Each number is 200 + 40 x the weight over the matrix's rms, rounded and kept within 0 to 999. Layers, rows and columns count from 0.

# o: layer 13 attention output (transposed), 192x192, rms 0.143, rows 107-127, columns 0-47
# v: layer 13 attention value, 192x192, rms 0.154, rows 108-127, columns 0-47
# q: layer 13 attention query, 192x192, rms 0.135, rows 128-139, columns 0-47
# k: layer 13 attention key, 192x192, rms 0.139, rows 128-138, columns 0-47
o107,164,212,241,190,318,286,151,139,176,222,195,149,224,166,153,217,180,200,271,169,242,196,169,156,183,100,219,286,188,195,202,154,242,160,208,217,154,265,216,185,226,139,199,159,247,182,249,235
v108,182,181,144,218,274,160,168,197,197,193,254,268,163,221,255,224,240,150,219,228,167,236,197,162,208,131,186,225,212,237,169,278,229,204,239,142,239,209,231,171,178,193,200,207,193,208,158,197
o108,176,227,200,210,179,229,136,200,174,196,292,232,163,173,205,168,167,234,256,159,213,120,240,231,255,268,145,224,228,186,237,178,228,219,173,235,220,177,231,242,225,176,182,212,175,168,207,237
v109,236,174,193,237,159,202,192,186,213,191,262,137,198,167,130,244,170,207,238,172,219,250,216,154,170,184,227,280,258,147,191,198,289,276,211,182,159,224,179,126,150,196,202,167,181,216,273,226
o109,131,178,225,129,201,185,179,150,182,198,218,225,232,225,274,188,204,226,226,144,166,187,169,174,234,216,123,195,199,233,251,194,163,213,144,216,210,210,132,302,168,193,173,144,182,183,200,225
v110,209,214,243,166,163,179,205,156,243,161,113,220,265,145,184,176,191,199,147,202,173,237,227,224,231,204,185,203,180,170,183,271,164,176,191,184,266,130,193,182,214,156,152,161,139,204,248,280
o110,202,218,231,287,181,185,178,199,197,239,263,193,244,303,267,189,187,235,224,157,223,217,200,159,197,214,219,186,213,227,236,219,201,184,207,200,162,262,249,216,225,241,246,224,254,199,175,179
v111,196,211,190,262,200,200,204,165,221,244,229,215,198,171,174,188,160,191,206,208,274,164,130,211,219,244,133,142,251,254,215,238,213,189,190,199,156,208,212,214,183,155,212,130,177,210,130,245
o111,203,232,184,142,225,263,233,134,208,165,206,241,152,235,213,140,221,158,209,261,188,252,198,167,180,194,196,224,191,212,246,182,185,197,206,225,166,185,163,233,231,165,171,196,189,166,238,175
v112,231,246,129,229,224,241,154,166,206,237,225,221,219,191,218,197,213,204,182,189,240,159,218,218,228,251,174,245,213,156,148,162,152,152,216,159,150,202,192,195,163,191,234,207,188,203,231,257
o112,170,213,275,198,207,142,206,172,230,186,109,244,255,192,171,156,174,152,178,230,166,226,126,185,210,197,213,144,175,225,230,125,209,174,190,190,126,139,160,212,141,220,190,302,156,153,235,181
v113,157,201,273,155,176,231,208,213,161,225,268,259,192,194,181,234,236,176,193,181,191,236,168,167,228,238,181,215,232,156,180,207,195,134,210,155,223,200,249,177,200,215,219,235,214,200,163,148
o113,170,215,187,178,199,214,198,169,167,238,194,177,249,122,188,255,172,193,192,247,272,225,157,231,174,210,206,272,180,177,257,157,176,238,222,219,243,255,202,197,232,248,272,166,229,217,174,237
v114,214,212,218,197,195,186,228,186,214,191,188,202,212,191,210,174,216,189,226,162,190,206,218,97,212,199,202,223,203,168,202,194,147,143,158,169,166,181,191,90,216,205,206,205,170,125,227,260
o114,117,153,234,183,285,189,243,202,241,162,247,179,180,144,199,177,184,213,180,173,171,198,244,176,202,199,185,181,169,159,180,220,216,268,248,166,282,162,248,239,264,245,184,269,223,253,159,200
v115,172,185,194,114,187,271,166,157,190,174,224,249,259,228,231,195,248,149,211,206,184,147,190,275,162,166,179,218,199,149,195,164,130,219,204,205,206,163,215,129,133,221,187,147,122,208,181,237
o115,161,127,191,200,233,225,185,232,178,236,255,165,152,153,184,170,132,218,210,213,182,269,212,232,122,194,193,169,209,200,179,189,195,187,125,212,250,212,216,174,195,206,186,212,222,214,165,211
v116,230,187,143,261,152,162,186,130,213,212,199,209,241,201,166,187,154,250,184,105,199,203,187,167,243,202,196,178,206,198,180,201,157,170,211,259,221,244,185,190,240,190,220,170,148,166,154,217
o116,183,178,169,255,259,137,269,197,201,172,177,188,182,153,196,149,178,230,139,158,155,123,205,178,236,149,175,187,282,213,227,190,232,169,191,157,224,173,148,172,176,232,158,250,186,208,184,163
v117,196,206,220,211,175,231,171,226,196,220,126,154,161,245,218,191,230,129,167,228,181,172,226,118,180,180,190,187,179,211,223,267,254,175,185,208,187,223,162,197,203,224,195,217,254,275,239,242
o117,216,184,217,209,253,231,150,186,182,132,167,187,251,152,215,204,196,214,235,249,145,156,209,225,231,202,262,203,183,173,186,182,113,205,255,230,164,172,192,246,217,241,184,152,227,179,197,175
v118,156,219,234,204,227,204,179,238,214,143,235,181,142,191,198,164,238,182,150,171,166,193,253,210,176,146,179,253,168,230,153,194,241,170,227,209,198,270,100,213,196,141,216,188,163,225,204,167
o118,175,190,156,201,173,192,195,178,187,286,150,233,196,159,194,211,221,154,223,183,152,203,178,194,201,232,198,114,150,181,223,184,153,186,167,162,197,186,278,223,235,248,180,199,219,238,192,233
v119,238,175,145,202,212,124,214,220,201,222,238,223,216,249,176,230,219,237,254,174,249,196,208,124,227,189,203,201,243,149,206,214,277,251,252,251,197,198,193,194,214,211,148,215,237,234,224,230
o119,218,203,237,171,250,251,215,184,169,177,162,170,181,150,178,241,267,193,280,205,136,217,239,223,193,268,190,149,262,223,156,209,232,186,145,141,204,211,233,237,214,226,252,242,164,135,198,165
v120,184,184,100,189,200,215,215,163,177,179,228,242,191,177,153,188,154,158,217,206,140,208,188,242,207,229,223,227,165,145,211,166,156,197,166,216,228,275,228,149,255,238,237,258,218,209,229,119
o120,214,234,221,176,209,168,200,313,231,203,202,241,231,193,243,178,197,240,155,159,179,169,250,245,205,204,201,167,165,182,201,191,224,179,209,162,251,158,186,214,190,231,166,180,214,240,241,152
v121,221,173,189,136,236,286,184,181,203,221,169,159,214,201,186,166,258,210,251,176,180,191,223,254,292,239,246,217,185,193,209,192,241,130,272,227,216,196,183,201,184,176,205,233,246,133,179,185
o121,164,195,167,214,212,249,195,197,132,193,206,239,228,183,241,158,162,210,194,185,248,262,195,216,178,247,220,239,224,262,143,216,169,192,122,170,120,234,185,199,245,235,209,153,188,230,198,242
v122,140,212,206,130,154,212,282,268,249,234,249,185,219,169,212,209,233,226,223,172,227,169,262,112,148,277,186,200,168,218,213,151,253,270,177,213,130,219,280,160,194,188,166,101,187,183,94,184
o122,231,168,143,242,236,199,205,160,212,246,293,252,218,226,123,356,211,247,150,88,165,198,189,134,254,149,140,226,186,114,165,241,170,164,230,138,276,251,137,209,242,184,227,201,188,180,266,225
v123,187,153,216,160,230,189,230,226,304,195,162,167,222,169,206,201,216,217,203,225,215,245,162,171,206,225,127,219,223,167,248,214,227,229,188,214,255,164,234,153,244,162,231,228,198,216,162,184
o123,227,186,271,207,180,222,228,206,193,208,241,168,175,257,189,257,199,160,138,184,175,198,144,257,141,195,189,234,171,186,167,154,211,201,236,175,180,205,224,200,156,144,172,168,233,171,184,235
v124,227,144,199,206,192,175,156,246,268,206,242,115,219,135,196,170,208,199,164,192,146,199,139,250,131,222,170,283,189,159,206,119,140,152,174,209,198,233,173,217,211,197,228,198,120,197,184,192
o124,134,212,211,194,185,207,181,206,142,177,207,240,171,146,171,249,200,235,195,151,269,266,199,182,232,179,201,89,180,223,122,171,200,190,215,208,265,169,250,112,196,228,206,171,215,210,148,240
v125,147,167,213,213,221,224,227,247,180,177,231,211,195,172,247,174,269,155,186,205,177,184,273,146,273,232,153,244,130,168,188,283,216,124,222,213,252,237,155,270,226,196,205,166,230,211,239,215
o125,181,218,201,281,172,183,167,174,168,223,281,199,254,165,180,166,194,233,222,274,255,199,239,161,198,207,249,189,148,161,264,228,179,191,209,134,151,210,170,194,291,258,175,205,220,199,239,226
v126,209,183,199,214,148,194,171,295,157,217,220,138,219,180,208,239,316,225,261,109,163,181,160,241,211,210,187,174,241,250,209,216,190,250,193,246,162,213,217,163,167,168,222,182,159,272,153,188
o126,132,253,189,233,229,240,207,248,197,193,223,196,228,175,173,241,175,183,142,201,225,189,219,99,247,205,170,185,158,178,138,199,237,228,197,207,197,216,200,182,161,191,164,209,169,215,251,175
v127,244,208,265,268,184,187,243,178,186,232,181,189,182,202,143,208,200,236,197,207,197,176,217,295,177,181,193,189,219,252,147,222,171,176,168,202,188,180,212,159,268,217,290,282,199,93,171,162
o127,207,185,196,176,145,246,147,203,197,191,198,203,232,199,305,190,152,167,214,185,168,201,163,202,181,120,120,168,212,193,219,196,183,237,280,174,143,141,306,193,210,130,146,145,212,282,226,183
q128,95,224,164,169,236,187,265,181,190,191,131,183,120,222,176,204,191,212,215,121,223,233,194,183,230,153,179,228,136,185,194,151,160,180,288,166,212,207,168,237,167,118,158,216,155,206,240,152
k128,209,261,156,240,197,193,285,216,209,168,133,206,259,171,236,242,187,169,145,189,167,283,224,254,217,141,173,251,180,196,197,173,224,132,167,226,215,219,287,183,180,154,210,196,215,156,108,222
q129,237,180,150,228,219,240,210,245,214,178,209,243,206,199,199,226,245,273,225,158,153,144,200,163,248,234,212,208,262,246,260,182,190,218,218,202,279,248,133,239,242,213,229,135,190,214,212,216
k129,194,151,186,250,213,285,190,271,157,191,216,239,197,150,193,126,294,219,193,141,144,218,193,156,196,220,197,166,231,212,217,180,147,218,232,244,207,242,109,193,210,199,224,181,189,214,221,209
q130,146,276,108,227,166,239,169,152,247,194,150,237,182,281,160,211,174,225,215,169,198,208,231,199,201,158,183,277,233,174,117,183,254,202,266,183,242,254,173,160,168,160,157,228,164,248,232,176
k130,160,236,150,232,194,262,259,145,228,228,211,261,168,235,189,224,148,201,169,246,244,221,177,233,249,147,216,238,219,142,145,220,188,244,271,249,192,171,197,151,122,216,222,223,211,225,209,198
q131,192,204,183,155,206,238,213,216,265,182,203,197,179,293,232,128,187,151,213,224,215,218,155,186,204,222,174,238,230,248,223,218,132,156,135,215,137,157,213,163,175,224,247,272,178,208,266,179
k131,213,195,241,181,196,185,252,155,191,210,187,224,182,327,209,188,197,208,207,149,231,268,221,214,138,199,183,242,269,222,228,218,177,161,261,175,180,179,241,135,265,183,208,261,205,159,207,168
q132,199,175,162,200,178,221,153,230,136,201,180,176,227,189,213,223,213,242,157,193,210,253,138,165,137,193,228,238,174,239,169,204,254,193,216,255,155,217,203,169,251,191,194,203,196,234,229,145
k132,199,165,133,233,231,149,176,197,187,258,203,166,241,214,173,221,265,204,188,241,202,222,199,168,234,100,213,267,156,152,124,220,143,125,182,202,182,207,185,215,251,242,267,168,157,181,193,203
q133,286,166,178,233,161,219,162,188,183,182,231,195,241,170,259,212,224,208,201,217,154,120,231,205,209,184,273,202,189,271,198,191,147,221,201,233,202,203,225,132,214,211,276,245,210,200,216,203
k133,175,230,279,256,212,215,207,187,183,151,159,182,224,191,224,134,137,233,242,261,254,128,178,206,219,171,208,131,194,216,206,200,230,168,173,226,191,286,223,123,207,220,250,282,141,195,295,247
q134,183,239,170,197,222,133,197,256,215,213,246,180,184,183,196,261,194,181,300,167,203,183,192,223,229,209,119,217,171,213,234,241,183,189,209,150,165,228,215,198,162,142,160,213,289,195,204,171
k134,171,177,103,217,211,176,197,202,203,223,189,173,236,159,174,230,272,217,303,198,201,171,170,259,291,212,226,218,190,170,223,247,255,244,211,213,222,224,202,167,201,169,154,230,201,181,183,161
q135,223,116,227,153,204,208,260,170,201,207,159,207,241,229,237,248,258,188,172,234,157,186,180,188,186,171,181,166,108,191,150,222,189,267,181,176,249,172,151,162,190,199,243,155,206,236,256,175
k135,253,178,308,208,213,139,234,113,151,173,95,281,255,225,189,210,244,183,269,158,273,185,240,211,215,164,164,148,209,243,195,255,184,188,221,168,140,232,171,190,140,231,205,165,146,226,213,204
q136,201,86,211,174,231,228,263,176,183,217,164,229,275,155,177,204,288,232,173,218,184,208,241,222,212,71,130,197,195,197,175,243,170,183,219,231,191,200,224,183,207,180,257,321,196,184,183,152
k136,152,157,261,195,197,275,171,128,173,204,195,154,233,175,136,153,240,268,200,207,121,253,311,218,252,197,195,191,158,178,150,190,226,260,225,251,198,203,163,211,260,176,261,192,214,164,173,216
q137,168,168,179,179,214,265,184,156,215,257,204,267,168,265,158,231,145,275,129,132,259,155,221,209,222,219,212,192,228,171,277,214,174,270,206,154,236,222,175,242,227,172,236,163,222,207,143,218
k137,170,137,193,184,189,251,177,167,208,215,199,221,247,190,167,235,193,263,268,222,224,160,285,218,252,234,223,236,210,91,175,178,186,201,91,190,200,242,197,171,239,241,180,196,196,169,172,210
q138,209,212,169,219,246,178,240,191,159,234,207,168,196,155,255,197,200,197,164,188,241,194,233,176,235,225,226,143,153,182,205,236,218,189,228,216,162,177,217,261,186,165,163,169,140,213,167,139
k138,224,205,167,199,250,192,251,200,211,206,154,208,245,191,238,193,143,207,154,194,249,224,258,226,272,196,217,196,191,241,226,238,188,232,253,135,209,185,210,239,248,230,134,202,198,189,142,185
q139,197,219,192,200,248,159,255,193,190,180,223,309,224,266,184,188,251,189,215,176,167,269,154,235,215,275,173,233,234,217,167,187,223,235,227,233,192,191,212,252,169,226,172,143,206,189,272,205